config.toml
d_model = 640
n_kv_head = 10
decay_shape = "linear"
steps = 2768
Each number is 128 + 32 x the weight over its row's rms, rounded and kept within 0 to 255. Layers, rows and columns count from 0. Numbers have three digits each. The size before them is the row's rms in percent of the matrix's.

# up: layer 5 MLP up, 2560x640, rms 0.0505, rows 887-1036, columns 40-79
# down: layer 5 MLP down (transposed), 2560x640, rms 0.0437, rows 887-1036, columns 40-79
up887 105:089066135071123093173091135095130071114128126118090066174145144104190211101120153145054169095132127165161121139162142053
down887 099:057104110138108180109175176122107095055112111072117121142149145094099130156096142149134036095091129098133177174163116108
up888 105:182115137152052126143099162114184115135187086152166080141089175129146124111112150183116097150140222119181121129118138123
down888 107:107139114088121120084171134131124125087144139164140171148088195162115097111161169182121134169089152136153120086179090094
up889 096:086118111102117080185054148137138132126098167159098161175150216113150132134157136174131137131156145100108130134137153180
down889 101:168122114129185137135162189073144106141125171154145214125035086108129147168066121138125137085060210135121077139124158127
up890 096:113066152130124148078169143113153124177083129148153099138175155184158152151113120074104123139163079126131161092154106096
down890 105:084114093117121120093113147128077086111115125119131146131096109143058117131126103150068186124183176149142194132144159099
up891 108:105132198162103137141109141113125131126093110107132162114115135145121131119117159142122119111143098126127130153147049103
down891 113:125156115068127146080077159122177074107126108148194158127134126157086126080157101101178161105102105144119160132118214114
up892 107:089125134135105094181123106052134131136122127090124190161090199094144111128117077093199141167154116117121134105119109132
down892 101:140103117060104127139185157133146184111108185133148131161163180140129100165123146134078128167129164141168135127125128108
up893 081:166126163105166106121103093107180105101141202077109148162128138130141088081157114147131074109135145152164129122125122205
down893 087:089118153124130083096216143122140112201145185195161107142135085136125140181133168123193207139127126157117145126126072132
up894 084:121094154095107123108154093185120103116114136101096074115183112151167124117088175125120071120078150150147142063064117171
down894 083:116111150131126192114171176120129083126135170178179123117103183144149099128122120100172126130108103177120182178142114138
up895 101:106181085130102119025141170090185122147115152147151095160158109100188131124109155128095090176145090134144172123108116123
down895 102:112105140162163072179125085123134168142147198106113127091125128157110128131192101144161171112079156127093108063122114188
up896 092:108178138187157100093083082097159163208013129167169154126111111086194115118117163112098099140145138150131147094107087137
down896 099:159167102174148115166165163170124110087100112122120183077177168073156108147193163087117146065143148105116036140144154099
up897 098:099133108179137153087095139078088127135138119133111084145134141111157120092046127131106089082116114169167130082096107147
down897 093:137144156158127164137095060110135074107138158076121175072099122108163122133152118108070140129136127168153165117173126196
up898 092:123134056084127160126173097113133109106112125139154179195115179106135163206129103066121110117113151126138090167168148097
down898 084:121128124115156120104172049164155147180091142210146117073147146137098191109132179121202141156129103117091174124103112113
up899 096:143109130142050224160192146159141122145152091157161152123118142154139119056120140157133135115080149124125145094173172107
down899 096:074112080127109167152104099146122123146110158125141094143111121127135079141107149127104150154115155157155142070131144161
up900 106:133095130224136150130151149153134103118122086121111084172113107098167159129139088105113111111156064107112103097108101037
down900 105:128135114080192086194123093121144103122140111146110170184126100087122172061209082131126166100103128144111166127088125118
up901 108:084105114160099142084130087160137145082135131127105116118064112177078139090126113181129193161112096151156104163159087132
down901 102:134182139099155125120144113115125187139100116126206125102148143131150090177078124138111146115204133146126130062141154153
up902 095:137107146149181110135080117128149103124094118106120138175143072189096174127073157071137090162136159128147160132061104093
down902 089:100008126110109193139152154101125162159121195116129118139118136135097065123109148110054203115134114179139142202136118158
up903 100:095196164107183161103134075101122087177120093072108106043165174148112126147118138107158149146174120075136068200113045117
down903 105:103146138142108123125140168116136114168105121132135139083081107136159148141130092122152153104141136106161157099112072132
up904 106:106184177159104097150102133119129143178182152143108134132127097095158111167200169143099154135142106110152141171110130112
down904 102:196155107203102148142123117110143135101147125164135147109115145121093126128132185125095180118105125133174154055152129190
up905 109:118128096118099144088099162136168157115132115136144097112105112159128165125100175185117177129079097164071108128089038113
down905 102:158148115129157141103120164130137132150074142066137128113098052182064149118139129124123159132104115178132129072120144137
up906 098:138124145153132136123106157124089116110038128159133081168146117120103156124115183130139141161119190130145073147083163042
down906 098:143192149110135120111198163071129119142149123125180131092169106114138115156143110146091138152130123129155106103148139134
up907 104:136073119113161128121120134175161093134080115154123126153118078083121156188091098094139147142166119112144153119175087098
down907 097:137123118144124167086134162107135161144140081101166119083124147132169120150131176122153108078155130183150182130129149143
up908 099:166151118071121125140176121115166193165145155114114130112167171116114126179128132140144138155122141146149135155123148103
down908 100:141127154074137133127168176150125144142082104101206096146134175128100127088128140172083103080149149158209063164112060152
up909 127:156152120095175144171175122158083077102117107156148107146111175136105099153132173144112160170185184138134055130155152126
down909 124:098092153152155169117097094170171123148103123132095069131153166172175173133175142193203160046108132156177128131109143068
up910 098:127173080118129162163095087083119109196119185117171143169147077137126198092069122136072109141122140155174133163075112197
down910 099:112113154120077073111168108086138103101128098114125216103107116208152104092143172126143182129066140090160100178138083182
up911 100:101166139176169153181153153111118116112136110151153140125063131181114097100012130125158087134130149167169111204134102089
down911 111:138118120093085125110131147095151132132135136127168124159137095111163087061147129130096134087089131171161148077143124103
up912 095:120065121136114106147086155122122119147153087085154083157203175102061069125176183121128194119103102090109096086100185164
down912 096:134156161128113161141138119159126097128189136113130154179102155147183120101097134130152104143171074171080166102140148092
up913 094:088176124114106133083155086103140097129099187079107118158095098134104169091125128164106131110145193070108119140150128122
down913 083:135140134144155166145148129137163136152083137139129108115125141179120127122153145134159113172123110115126091169151087133
up914 105:127173111029138130153124143165106091140115118127115092117104107096114134132078146117163110138061067144058110134124121132
down914 105:159123153145201127140142130077178094122115136095147136115173149083145121116095152197082137122171108175157136189150120111
up915 101:165132153168120139150177130055149161168127108154167100122141120116139106128130115144072232142154147123166100142154156100
down915 095:162111101125077062177145108167100105113088074165132099102159084174099120134131162185155107143145134115118134182097123151
up916 104:170136081124128165177135145181122142152125167163083123165155163133128154105109122068158101132166073087111110106175146124
down916 094:172136098168114145120153119098125117182160133139061144077097161078126154092074208166134160189170205125129114108145123137
up917 107:225169136074167106095152159164126105138114182093155041061133084131133154099145174139081123046115140128157068174112107110
down917 102:071142182106071125140157095115083189162115167190132160158082091170162095141158082168105108072099208101151154054179192117
up918 103:156112092122120188131113131140102073125093135111132147118214105133119092097112143144069133178132103122150177135114141106
down918 099:100145087080130117148169156079111169120077150132127150147116156094094130078118083138189101117146129089116113179105136095
up919 094:162115104154160149113127112112196077163161112130126160140154108126134145108159144101153136058168151120129180142154181139
down919 080:144147155098100159183095147144143192110133140097086126157090142155141154165131128174102155143121139191115024121124127168
up920 101:108140056152140116174090091201120103144121139099139139116154146135146116135106091132150138146143126088111149092199122084
down920 092:100141126091141134189072140144158161159150150108107165119197143114156165103110152138141115018133085089146112112117137130
up921 108:174087065161135115154113122153136061122078098131109163106054110126126123165160088082158104127164132175116151100156160158
down921 105:112116123143094119103079143120093192136127148155165170142069127092152143119144203121140061138144141183107092065075125149
up922 108:091123132159139173100147104099142132139133183087155081119137143143098149120156127158139113144077123102160172080120117145
down922 105:131164101152116143092175140137213109141143125133114149086141113178117148146103141121151159144077135086139158140120138093
up923 086:133167116147091185119157175172126163104116123109148133131127133166145124103095106148112082124148071146102094148103196139
down923 101:147130116116090086147155162172142099190179135131067195116126164161153113129135102129145193100159075110110129153119120166
up924 101:153150133150109105127127121168100120102126170089103129120050149150110122113131158112122107104103159131142111149142127050
down924 105:095146154145166040193136119126144150107140086101106101115186132112104138158176182135130153149092120097120190127095125139
up925 101:103116113128032149099164117119146115116096150113108134131118178192175166146098096073143086102180114153195205121168163138
down925 095:106160105156130115116137147130122139089125126144103110071115103180121141118191154136143193171146110158118131118159163092
up926 099:124141098042145136113122171112197142151093126127153133180101134110156132158172119104152151172112165122158132134154099094
down926 104:175183063116111137146142095151144175141148139104160054073077201165131116073159139119094115106141127110137092111145130157
up927 107:148137157159105168116122087139167146092124082137159152135122120127139125134164143096154138063149115094128105127139091154
down927 109:093099144150155122136140157148121139130103136113138185161148139156106128087167174158147176128143098087120132139090150107
up928 107:132094129110096123121075161085112120112125188154154124112103191182106076122152118109134158157136147096104087178107080130
down928 104:165112082129165090156084123132142128178134147137140077153110135160128170096095115147128112138118170178085100119112138101
up929 098:107114136104132113143095154168170120145123155149192145099101183166123085044131094144163128058114139083100129103137128170
down929 104:156116111111044150094147103153142119092233207119159150115078134134113115169134109157093134123127140110133164174114167086
up930 091:087083104107152176135147054150163097138146111115128099102179182109158155110170169141079088137077048175162159122139139146
down930 094:139143149131133144144144133072077119177121138106132134178115066137160136125086108148115170150119186103064166120071087101
up931 100:105114170178149142180134125137167221129126115114081145135052109180073140133070137074144100096142095070112104111098126135
down931 095:129070105081107090086042155131094129141114156147103148075125120140131122085180148128100135120119114116101143123082101159
up932 088:121179120133163107047169204122117133100135143139145160173144155133113107151105121102065074114131082131107102133134141122
down932 090:126150157129119147116150149072114110138121090116089157106097143122129106115113071151173135153114111152047112087156111082
up933 083:120099113158063075087124134156188164132090133075122118130138128131187134129111076126102121138124122084098174171092159076
down933 093:083104025146155194115128101108084127134134174148138103095162106104102180123129131124186127124171070103165104126170151080
up934 105:055160142167120142083142149155069113137153140104097142118143097129115080096139102118105107113147118087061140155152127177
down934 098:109111102129148138107108141123114135145082141152075103145037122077173147148147099179051155177142116080127152129096167195
up935 091:168164166144117120173105149119092137151174067126089096170084110092108153029115133165156101143104123143188088117102148164
down935 068:118119119130148159153161133148167088094123109100071178179163122043177124148143082131129121082156115116115117176139106105
up936 088:109151135140137129166140115114116136095080134127102089174114119166163115116114115120148174069108195124118118066126155099
down936 090:122151121146107136153094145099110120139142120108168113140116148146121166154156119113069115198103092115173175158158131143
up937 107:117113089129140135164096118076121142203144112139132114182086109103063131073190087134122090131138174148129093138165113123
down937 112:133077101112085031127101151157124113112132202155088199151097153110073075134112103148153127148137094135121116088162135116
up938 107:101109128107138084114138178190146086145177169153105158105089120130129191080102166109127077089114108185128093121136100106
down938 092:123085170203085127125136087158137159120069090100151178125129148135130167097114170093103069144080119165119137169104101135
up939 089:135175147170126131124161136132098164124108112169201113126130194140194207177142133126055147101147144109125104147074103165
down939 093:151120098153098095150130079138111094075085154156114090154151108138124072111116112089211136128076137162142179109152125100
up940 098:115098158085177192103116132132047142119160106125190142093126091090193135133170185097150088144122133114119172188196141065
down940 092:136153148094096141128139124156104144070164170086064177092190178131093148063203106169072048145120139121125110151098146174
up941 095:163091115136122141154108103153097066142163125114148064177167169154191081146126073108078121123187116156081087175111121078
down941 096:119090135141102162150141085121126149114099161124100181109062130148155094155129109144153134105087137152129124165180090125
up942 093:171102152119142106128134161090150152113128122109153161118149134139104163124147166131155097131105146112161132111117180129
down942 092:122161136132127152136168153115094146150136134141116100086131112050102088178152162163125108134127124158137115157100145095
up943 083:123087100141116162110095073088123197067134105054155115135097086103120131119135156120078158158133084186081140075114104164
down943 083:191153116098137108164138155082096169172178165135128153120129166115079145096125127123122083148157143153090100092151129106
up944 100:126096144119094063162157137155144095144162147120124071127168184136099137113102094134165110137137166117118050096155070103
down944 097:156189154116149163093094126093135140152155126153083088108162084155093141143127109139111091196100172149182146176128130158
up945 103:128134145063152145128125122139144071095166127086179061074122164161204145141122086153115141109159059106140152039150194142
down945 099:121205127105098138133079156123056135083137088125185110139166075218146153203206127117095195137179131159118154114161124135
up946 095:147086113086093138140149084124072177140062108129130120100137079166131124154124187133107096134146154098166080087118118113
down946 096:159143123159127165165116101149106176159099095147137106074173082188160127095149173103130140173124114079094152126126150138
up947 088:189128140142102120145167167020135102141139105145149109150058163070084116134156109094139172138162121081163112130166152092
down947 094:140105121116143143142113116096069159115129180142077164131115134119137147112136174112187070093147114159153082095118055133
up948 106:091102118079097144200169122139152140159140131111142134059111117091179119115127116166183161116177141208162086134159056173
down948 108:159146182165118118133162186099141114145138144091123143139169152050141179106135111178123142144186143131159146144148136185
up949 087:133146160108143110084124113165106127150109097114098149131142099114081163115119109167122123151217188098097116141126134073
down949 097:106096130172136150162155099124140111160096137155092123064120147107144150167153086131143106111068096153134130140167157154
up950 102:094151121197119128133162100129134133153074071146103154159115077160153084127147044159140118084146131082126079071102137120
down950 089:125149050131122146171152065146139118197093093181129140137170060235109157119150136184142125126122091142111101083159151134
up951 096:134117161160176104068125075091138103133129087156176115129188138203167138133129113185102143135151137124097133138139067116
down951 091:115091231129144179114129163114167183158114169139166168138098153144117067160195123157109174170114190157082195109078129100
up952 101:162162156082147146178152109083079123096090076079138104141088094102148189136159122166147055135143171155136122092120161104
down952 090:113129148132170106102106119104115161149118168113108184117100077128073141124163195163155155180130132168106099082112138174
up953 103:130132144176124119150118113165116056099106096093141096169130147134205120131085124115135107113094141076163095102131183157
down953 092:131110108115176088109197130076136090140109135132100109127165113138143152088142181117124074168142152178151154113127102155
up954 105:166116119194135203083079192148141103083104136132166153182104117112147128081118140153128147123127149159173106096157110074
down954 103:116145048110129130145145119131073167140190141108183148055111109095096110196108133084187110163138092113129105134122063171
up955 094:155081191095134152016087143136162117113168105139092104115069102060112177107085084089163159120148136163115182124114164174
down955 087:127152118120136104153147138144128136141139162178169133171146089134162130130114077123095079165109125148136087123136070098
up956 107:210179096149114106127149087106153174154151149063157132140120162090221095158147076090192121100122163119148077109172133136
down956 109:118169066096163098124166100071124179104140140092088141132127143125155179084173138129161143146117130098122116068169129143
up957 101:091127145060078092150143103127150072105173103137109120153144060110145149200180157161069103130132122125172065109094112148
down957 092:170125164178132155165107154103147119176160070144115139043140141107101118156111073139138159095086151098132166127110155141
up958 105:135171158145214158113059135150131160116109110109157167137120164138105151153147050101070092105051091174148103121141127098
down958 116:134144112059180094132087104126090072115146164135138143119141089248099132164178083118183181165110104187124152153097138184
up959 082:139135125093189116118098141097163170211157072185104064084080094149126118110139179071186132086182175191064106081118170175
down959 093:132151121185109121057112143164148126116107124122106169146102169073165091153145083176139034134075126166135137178159120115
up960 100:137155128113135130093116150121133122163132109048151141061102123142121065140158139106136177140122073106160133107183122065
down960 107:209077075130176189137147111110138091143154190139083154143150132181142126132122180142110110108169138076142172147115120176
up961 105:155056124194215121111090124103096071149034129114119116070108105114197109150063136148176186100190153160127144122127080126
down961 117:134190140137087108150148110147123157064152110153137168200144149133109172134173138112066071157109103114155095153123130140
up962 104:102148177136120104093177107215170164188072154111135103135074185145073107167119106115142100103122109135126175081210101136
down962 112:105143149134135127136079129177043186161108117178094158137047139083103143157125124188112152159146142182106102113069129185
up963 104:183128084083163092177116111158152099139100097081203136157087191099182122120117129141170153160184118125134061168118157123
down963 100:203099153151146134178109122170120132195144108160143100149149103161109135139156101123201097093161056100138160138116064141
up964 108:172152130147074187163170116141132142125051146176101136165129187078182144107073093127174112059187195115179129082082072135
down964 096:175091118095090108090117142122144124177070167181174173104161114131213125122114163111128176117139148127146118121107164115
up965 103:130139202152111055097112106096124147180138144080104118126076122149113147122100147140205208188132165141109128125169084132
down965 104:173114102098127147143117127148083117125074133123178085142148163128121053176138065116147184057121106118074102098136138165
up966 096:083067111140102184119185096141129133147161085069152132153095090120172128118145179129112067183154100129051064177142098092
down966 089:104169113131160106081156207074166088172148157112107182154119117130054102084173102161125100130116144085125130144097117130
up967 099:083166123157143095123112120132108154158118103140133179105132108115191164125146093101179081130130097089112094089146160143
down967 094:166132101123119087123160132108114124184115133099080086164114117116141150150161186135094148133108145104154180141130142137
up968 112:086130103105100175116176131150114118110112117128150128120170134135101103168125130112119081143154095149133095137118146127
down968 107:149107107077160158140156061099151119125183120179121107213144109120139083160139106174093157169157149162139102118152127126
up969 100:135143127142136198160182076162172053175150108099148102136130165144149141163117121103110102164158129082160131091160059146
down969 104:149140087138154156125079117119157129106083130122072084070037161158075139154120157124156158172185118119143147125135133102
up970 097:182147115149117054160159113090099123106151123089109135117115114067156105182149167081127084092087081131148102183116180147
down970 090:089152100115155122127130120089100146130138091159149143093121110077162117071086146101144165074084149100112157115123154124
up971 101:087111157125150220083113103135140178146143139162101131147139125133165153191144142115085123076101203120149130139197146143
down971 105:119192118080124122141183108160160177122103113164149102138116120128127075164134104162127148178148103145124142069142158159
up972 111:112063139141103097127061094099049175134108089116150095135112131128122125147109105133103162094089208119115070187137106095
down972 119:100130126193130121127099132138038110179147130121130111111120135194052134128153120118097118066066127089098100154069121117
up973 107:150072084172050060135061134149143135097094106175163186126117134110143110084121097159128148131122169132091124057166163193
down973 097:114146125085128028108177052080147166138114164143069100165118126160128127090059173117123093154088193180121128143107156154
up974 100:220063121112175157126164058108113127083097107129118097118080124072122049167113132069166146116111120139091126175117193153
down974 083:131101161102150142118122167148120028117140100132171127131125077050127096126144116141089144122112142106137126119105107108
up975 110:034157121140137112161111066184161104124137142102146117118111168082142159109139113169134061091146147089176092155162076095
down975 113:094148104050182104124087114117111130084039205166203139139111123146183159106144223133126139160210116165136093114175191121
up976 106:089148089155126092108170140118180124134110124147106133176087120144165097099074140130078159139139178040144123123205121092
down976 098:174121104107160110136135138156102057133154111160188133201100184114077107128142110175162160118128120108136157066162160117
up977 089:162142057195131151173068082185097141072134093106213094176125192074129069096171103089122134114169153131130124118155102120
down977 092:184147126132152159134097139149069100171205171142140120148134093076134118145118082083161205100075157085116172134097059116
up978 098:185111172101103162152109147120112070141149104197141137168138115216183111146122162163162223142115132146125098080114114144
down978 098:060165125123120113088119098098162118119150102115094115107150188119130164233175170101183150127102162140108119138139145106
up979 108:121160145175138219159169109134128146105132131140128116157085142112170155147127165067183195150151096136078166153125189111
down979 106:112113105121085115106097114158131107125145131112158174126102140200145115140119149121147163126143138140123120103129116125
up980 094:128163084123145137088163116177109063116139167139125129128143103091113100125188087125128099139111102093046117086110162140
down980 097:089131125102115083128125110050090184128075127136163086128058161150105168187127176120144130097095102142180099148186102122
up981 088:083121092167106201117127199122112109101076102104136197141118092097162078165159194137174084178145156150147133140196092160
down981 090:150175117125191202111116140167154150114144145170103119160122105076162114169153175165144075146162127130113162171105075157
up982 102:129142103144108125090139120116209126101156098142135106152123160090075136108168130117117159151164112110105151109141118168
down982 102:102123097156125159184120195141107100158076157147107139127115177106224159154048166138082161180138159122091092105179080141
up983 103:140127129103154106143121135110139128126177087100154111144107109152123150121157205085177185092148058060126130142160117119
down983 109:151152099094117103085080095135148102134082147164123156049118145126120156150131156109129149135115099091124105165161169132
up984 084:077111131120118135094125115127156102145149149116159078118150129193123129129165204136155076145143130121126128205159129127
down984 094:165133077177136147163070102132091088097135139063107126135171187140127074137135124087141129168114113089056069126175114122
up985 093:187103138093192095164160089199120153114115063116138109196127110185190135164094118156149104107160157162133093156122144150
down985 094:144076121137087187132090199081138185171135112144125128138104125146165122112094131123132171105085090151128177113115160048
up986 090:128117131128107161160137147151164119136184098181111145096114100193198175206102181135121094075160137084160114156095174211
down986 095:151108113119155174177093109113134101068124068140124113142071127137165203127087167127118056135167108105130098142138128178
up987 100:134112069129127139114180175137096144145128138120078077186095173149137102076124130128069168137090154081035195150152181170
down987 100:168146129114142131079091132135105122157127088120103124096165147100112115122166125089135084137199143116130107179176158145
up988 092:106116108148143133181155127152150077103094183121150164127112123146153072070092122150151153195131131131154144099126109170
down988 095:102134064129180133101103143126088121201120157114093141083081072116163182184154128139166102127102086102123111149155118104
up989 104:043139108120161143121097164148130151099084181111151126125130130141117126123122105186123110086120070168131121118095130102
down989 104:094120099116135131127094165101120136160093153126087148121163134159117143121163077123131167169153120080117181192119127171
up990 097:140162139169144127129107163121163171166171098189107130096091183094168085158160179079159129075104162122129131090119127086
down990 097:137107210147180161193146088111088115157158145043074140100187121156151170123190086160116199094130154074145164133088110149
up991 092:113107123132137099116111119142193160149108157077171149123105142100134160103116152133108157141137131134105085166100140108
down991 095:163165153165160096120151122143144087089156191064138134118133129153140085158130137140111154113139088144118118159118068143
up992 099:116062148167107161115091091093152121171126120122109141128195153101133124101086125106169052169159067172169141155119134127
down992 098:122125147130145109088114100126130120143166182108170146079058145145134062111111155092084164035111187172117111137177134149
up993 095:169115115157145091143119144153199155119188168079156136110134142154133091146189128104111116130165162144124149122138110148
down993 099:084154109095083134094129131119118131188147130150134163155042142124126117166093129140093188085118119130076156160113192088
up994 095:151110102126087087114110103075105194133107152102107120134090136142089126125103068057103080094099134150078082116155059183
down994 100:164156142098136143131125144158161105166157151151118119110209133158171066073159188165185100099161097135074146169173130179
up995 109:106154126172076117095077135123161138225112142106146089113134096125180110130142126085189181153120119126088101199108068166
down995 113:090077146137090145154138131158129116161151078156096156117146112115094126112140172164128083159108128131145123123131143097
up996 104:141047089148110140141088079129097133163147125093147099109142106161131125099137186111087125078129160096166125113127136097
down996 098:087120112125148171142120112149081160082079156118114158137133153111121171162102117126144131159089119121101113091129122176
up997 098:099137173094097162042135102123145093138150133107118067144108107145102093109119132160073142188106117078168193070132084078
down997 089:114077177089206156138099160116130124098123143137075113121148120150138116182182099101119206106117131143109209140148129128
up998 099:096123116169134179110114100148185108054109128148114152144110121123165130141127099116123121108096115114158137081093144111
down998 103:105112124187165124108120097148146146111138191182166112088157167116119109103178138065177126152130140141123195157156171150
up999 107:162137151101067120150088041135172150104148152113151137161128164133104124145114077103074134112106159107074081142069139138
down999 113:151145103139117153113121141114154107103103121116159126174157184148145085115152100142097167140132158111164108115150117124
up1000 089:099110088057102148147113139134100083149088071111117120170130096101178132148127179131139098192200199132162119070163111126
down1000 093:145077164142157097143129164155087140155133087153128157153167126250173126094125147086108123122193113127117104113193179129
up1001 098:153136089172099142163100166093101107109156148110159132139169175139134087147066108139149180098102145091084111169091055077
down1001 100:091142107154139119111098174169155108160171081113152140119153073081100096105163173088183082098157145047117149132103124129
up1002 100:128107129112102127126140156138092135094170098177159122108159106141106141115099124135159142134140044143173122122077099083
down1002 100:171114187189155119140158145168115120169125129122105175135072158112108096168114098049101083135142105128099148138162076132
up1003 107:187156159160122142116077143043087109106146077107137193128133151104163119081134125134141132151155072149135147140100118126
down1003 103:038124146079085155103123127166170092151081097173084103151147140183125118132123107118180185117152113121154102192092090199
up1004 098:140098100102166139142179146164140129102123134140163110132113097122162119085073151135099185172161112158124105095154128168
down1004 095:168204134134120111070145158142117135132138180126124186127119138108151181164151200102155142115139084139120120146139091141
up1005 100:199124147165077132082217112136146159147129134136162143170135110144140132078115125123161163127177126124139149098077128199
down1005 099:121110176145100101147128142131129158148153108105062159071082104154125119159138150094123135053129118125146177131134167091
up1006 111:086090129229146095124163151137146138101152092122192109167118124166084138152174138125162157139137157074125121151170178155
down1006 103:041118135076165141134130141181156160148132103115114109173151122157103162124095121103121072107141137136128147141151091164
up1007 100:145145125104125166092150102135101127139157144157151120080118140124124102164149145116118151136190158133195100182094137118
down1007 096:091191116129133126155123150145105201129153126101138139154100151191128140144150180079116113110168102145180101153091153144
up1008 106:131113157188114162121115054094126146128129139133117117126080142105155141129114074165107154141145161123111077149168141162
down1008 118:094094120084046121106109101137169112114065074112108137127063133100124118141152208135147124119167144145106116150126163141
up1009 103:082139101128147131181093054093109095139127162174159134117140183075109134188142087116122150108142105114161144110124158155
down1009 102:085107171200200112126138138095127106097165186106112120101146143095115109139123098174147088127134120123158150172117101076
up1010 093:170035107187125152149154099155151134097154160163116120165117122123122048133137154187166083098160148097109136101142093164
down1010 098:148105147138122151084120132058152121155167143146118194071148123111147097123129157166138121137127142158130057078192132141
up1011 110:113159197125138085074109137096102104094134101139006160124101122170103143080122138109196112098141085158189126138143106116
down1011 101:094156178170198083101182115100110125134161184176170137145185081096180131111144199043150074155053134111172158068139116121
up1012 104:143118123112150151142155141124103124143144105123145151102113117149124153038112159094111099063123119148107123187149138110
down1012 095:197060119111114155109164142212114177160134121119114145151157152094165121168170131104151160096162135136102131114121133169
up1013 085:130079133092154132138049089099190132143188127164125120133185109163120099113141176161134164123107164096123141114161144104
down1013 096:144137169131157113079155143141121120069182157135162189117158145106134133163155138116126105102120117084148053105194107114
up1014 100:134127144156116180091087069109120151133101085158133141132157170157090088152053164131140138149124118152152111123159110055
down1014 094:113212120124136101121169138061104122111092095069089111149123147213083160107140121129129117154062132102099130125148138189
up1015 108:077177106158117117099132136120115115122137150122122130135166169148130147094132066098174086143138145084116115137162143080
down1015 105:127185160164094185127148122133164109119114129168129132112164147151155081117141147091151108127138118173182141098078104133
up1016 099:178185146125145086164158144120091124147111127109111108148129112148128106186152086155154138111118133105116023087118077137
down1016 096:073080128126120132099097103174173154148156124148147149100111132115209137116083133140113129086102175128138183137145135138
up1017 102:159132165164218100149141159143136122100121138160120106127110041088111141122136161084139137170108165167149147122145087120
down1017 092:102172137117146139117178111081102145193094138185179142126174203200153072131141110196188168094110162119148113092115165101
up1018 095:160129142086097107158208128160089157175160120150166072145114119102065127115113123091139159167094122105127057126136144103
down1018 104:120152120097119097105132094091167105092147136129156175152140130122107201162129079066113078085145121118234105160140104137
up1019 110:110108163129126168146174097132103078108140118148154153153132161094185130083096073111163128100080094089075164131084144067
down1019 112:136155069191137128103094142090077127107099094114090176094131117162081159117096103152108125125095116090106114120100107156
up1020 093:122112147101152143144090131113142138094086163108161065063136159130144112132144121130145182124136126148125128096181136114
down1020 097:029134148158094138181170204103127140161066130145078156142140129165115145145144079125125112131111145134156197131115045206
up1021 121:094141200148138073106147173109110122117162158139166149148113112154096039121150111119158141108095161131149086099195130086
down1021 126:160134037102105199184103187153154094117143127156109141114056116183122111094141174125117117133127097140104112091111164203
up1022 099:143119109120174124143088154107101144165117131131129138109128129139104121169182135142121074116171146163122179138158171132
down1022 106:097139193106121107104141086173069123137163116150057118177124127078117163083126173165199106110097087142125103135139097146
up1023 099:110132168148108091178076116083144087143148072164167161164137162111076127109080131126161178139163172152086100082080135167
down1023 113:089158110113183081103157081123153087081188166117078092188171123159113111165134109143137088213100139108077107070138176209
up1024 105:119087135103079116061151155106170101079092110126128157066127161133139119144113112109126168149166137161101197172083082121
down1024 102:098175141132144086105142095139128109152129113095140165137120169145142142065072129100151101149131107101104199152106150171
up1025 090:143118145085089131089125159149105126136078116090166150149131104075064162066200149150133101131137119074162151089134138089
down1025 087:124133150106153156120118126101136103075144111144118165206071159151101090111097122148132169195112165179075152140120126149
up1026 098:125151125134103138137109034150134067127115098189139164082078128113075156105167081123121109146087150106112067112157116121
down1026 091:158132107096070136161138106131134131161123155131107040114120152091088163126158147188102178112128126114106116176120163076
up1027 102:112105117105132136095105172179132138171109159122116132141197083138139116168133122157155137113116101154157135151146118148
down1027 110:114139076104093109183107092141149151119085103117093112126111054113117137123104083175138096112111141150059129080111141117
up1028 091:114167110130145128103081108177140127178107127155077145152083135144135149079127173120182096126113115067101133085160130121
down1028 100:097065147158163167139128157179099114170121135149042084150118181135116133139146146135137130134097132127114176125161075139
up1029 098:174098096093108126126160143093154161087167139164145174161144141130126180177135129123123196223149206148125177083147175080
down1029 109:127205097146115172106171203066165123168128154136138101150132110176087090096133141181127190107137150162118128135150104186
up1030 104:163186152160128101118065130099178125147117122155108114120148147087134067181096095087109157166132102160127109119099077156
down1030 104:167137173146084131105156082156091119117100134189115151114180136150213133089135139117147133144152125147179154157109142136
up1031 091:174093108106182149134151125161132122146116093109134110180160186108200094084132156079056074077128157108109113172124117123
down1031 091:126131159108109174152130148104112096124142154155166088075167095158095120122085104133126120116116128133104138127171111145
up1032 103:155133063176144089200162169118070130170133121105121124120134129074072144101145112087096117103121116169147132145169118090
down1032 096:119153157130157119070155162089131139122079097113090121095085147125100091151117159119106096088173148123192092107124195148
up1033 095:122089163169141148181125077095159123122132137133123107117145078109141147172211144161145136131166115144123117097150074116
down1033 086:147130148134101178130173136122141150149095149093119138115141138200110191186136144128130116108097136132172161141150146168
up1034 100:160110140099141133145171143142112116131110096108187142130135110135122143116164142133093122143153193128144140189154119126
down1034 095:122100162134119105144076089069172104120152113145132110163180135181143116206160100119149124163136114126153169180161107171
up1035 086:108127152064150162182099090168169118142055074183129131114132085193133120133111157127083149123147136154101127054084079177
down1035 097:091082141117155138124139211134128106161127207124110141125203126169136146099106154154107073142160099126099157096104127149
up1036 094:105182121079151116129136130066093096103176137100130124104122091155125113149118170103120170143124136164148128130166083052
down1036 098:087151091176098142133142136062107046088138114056132163143121145084131152110186129175132114097162114072114053116106163176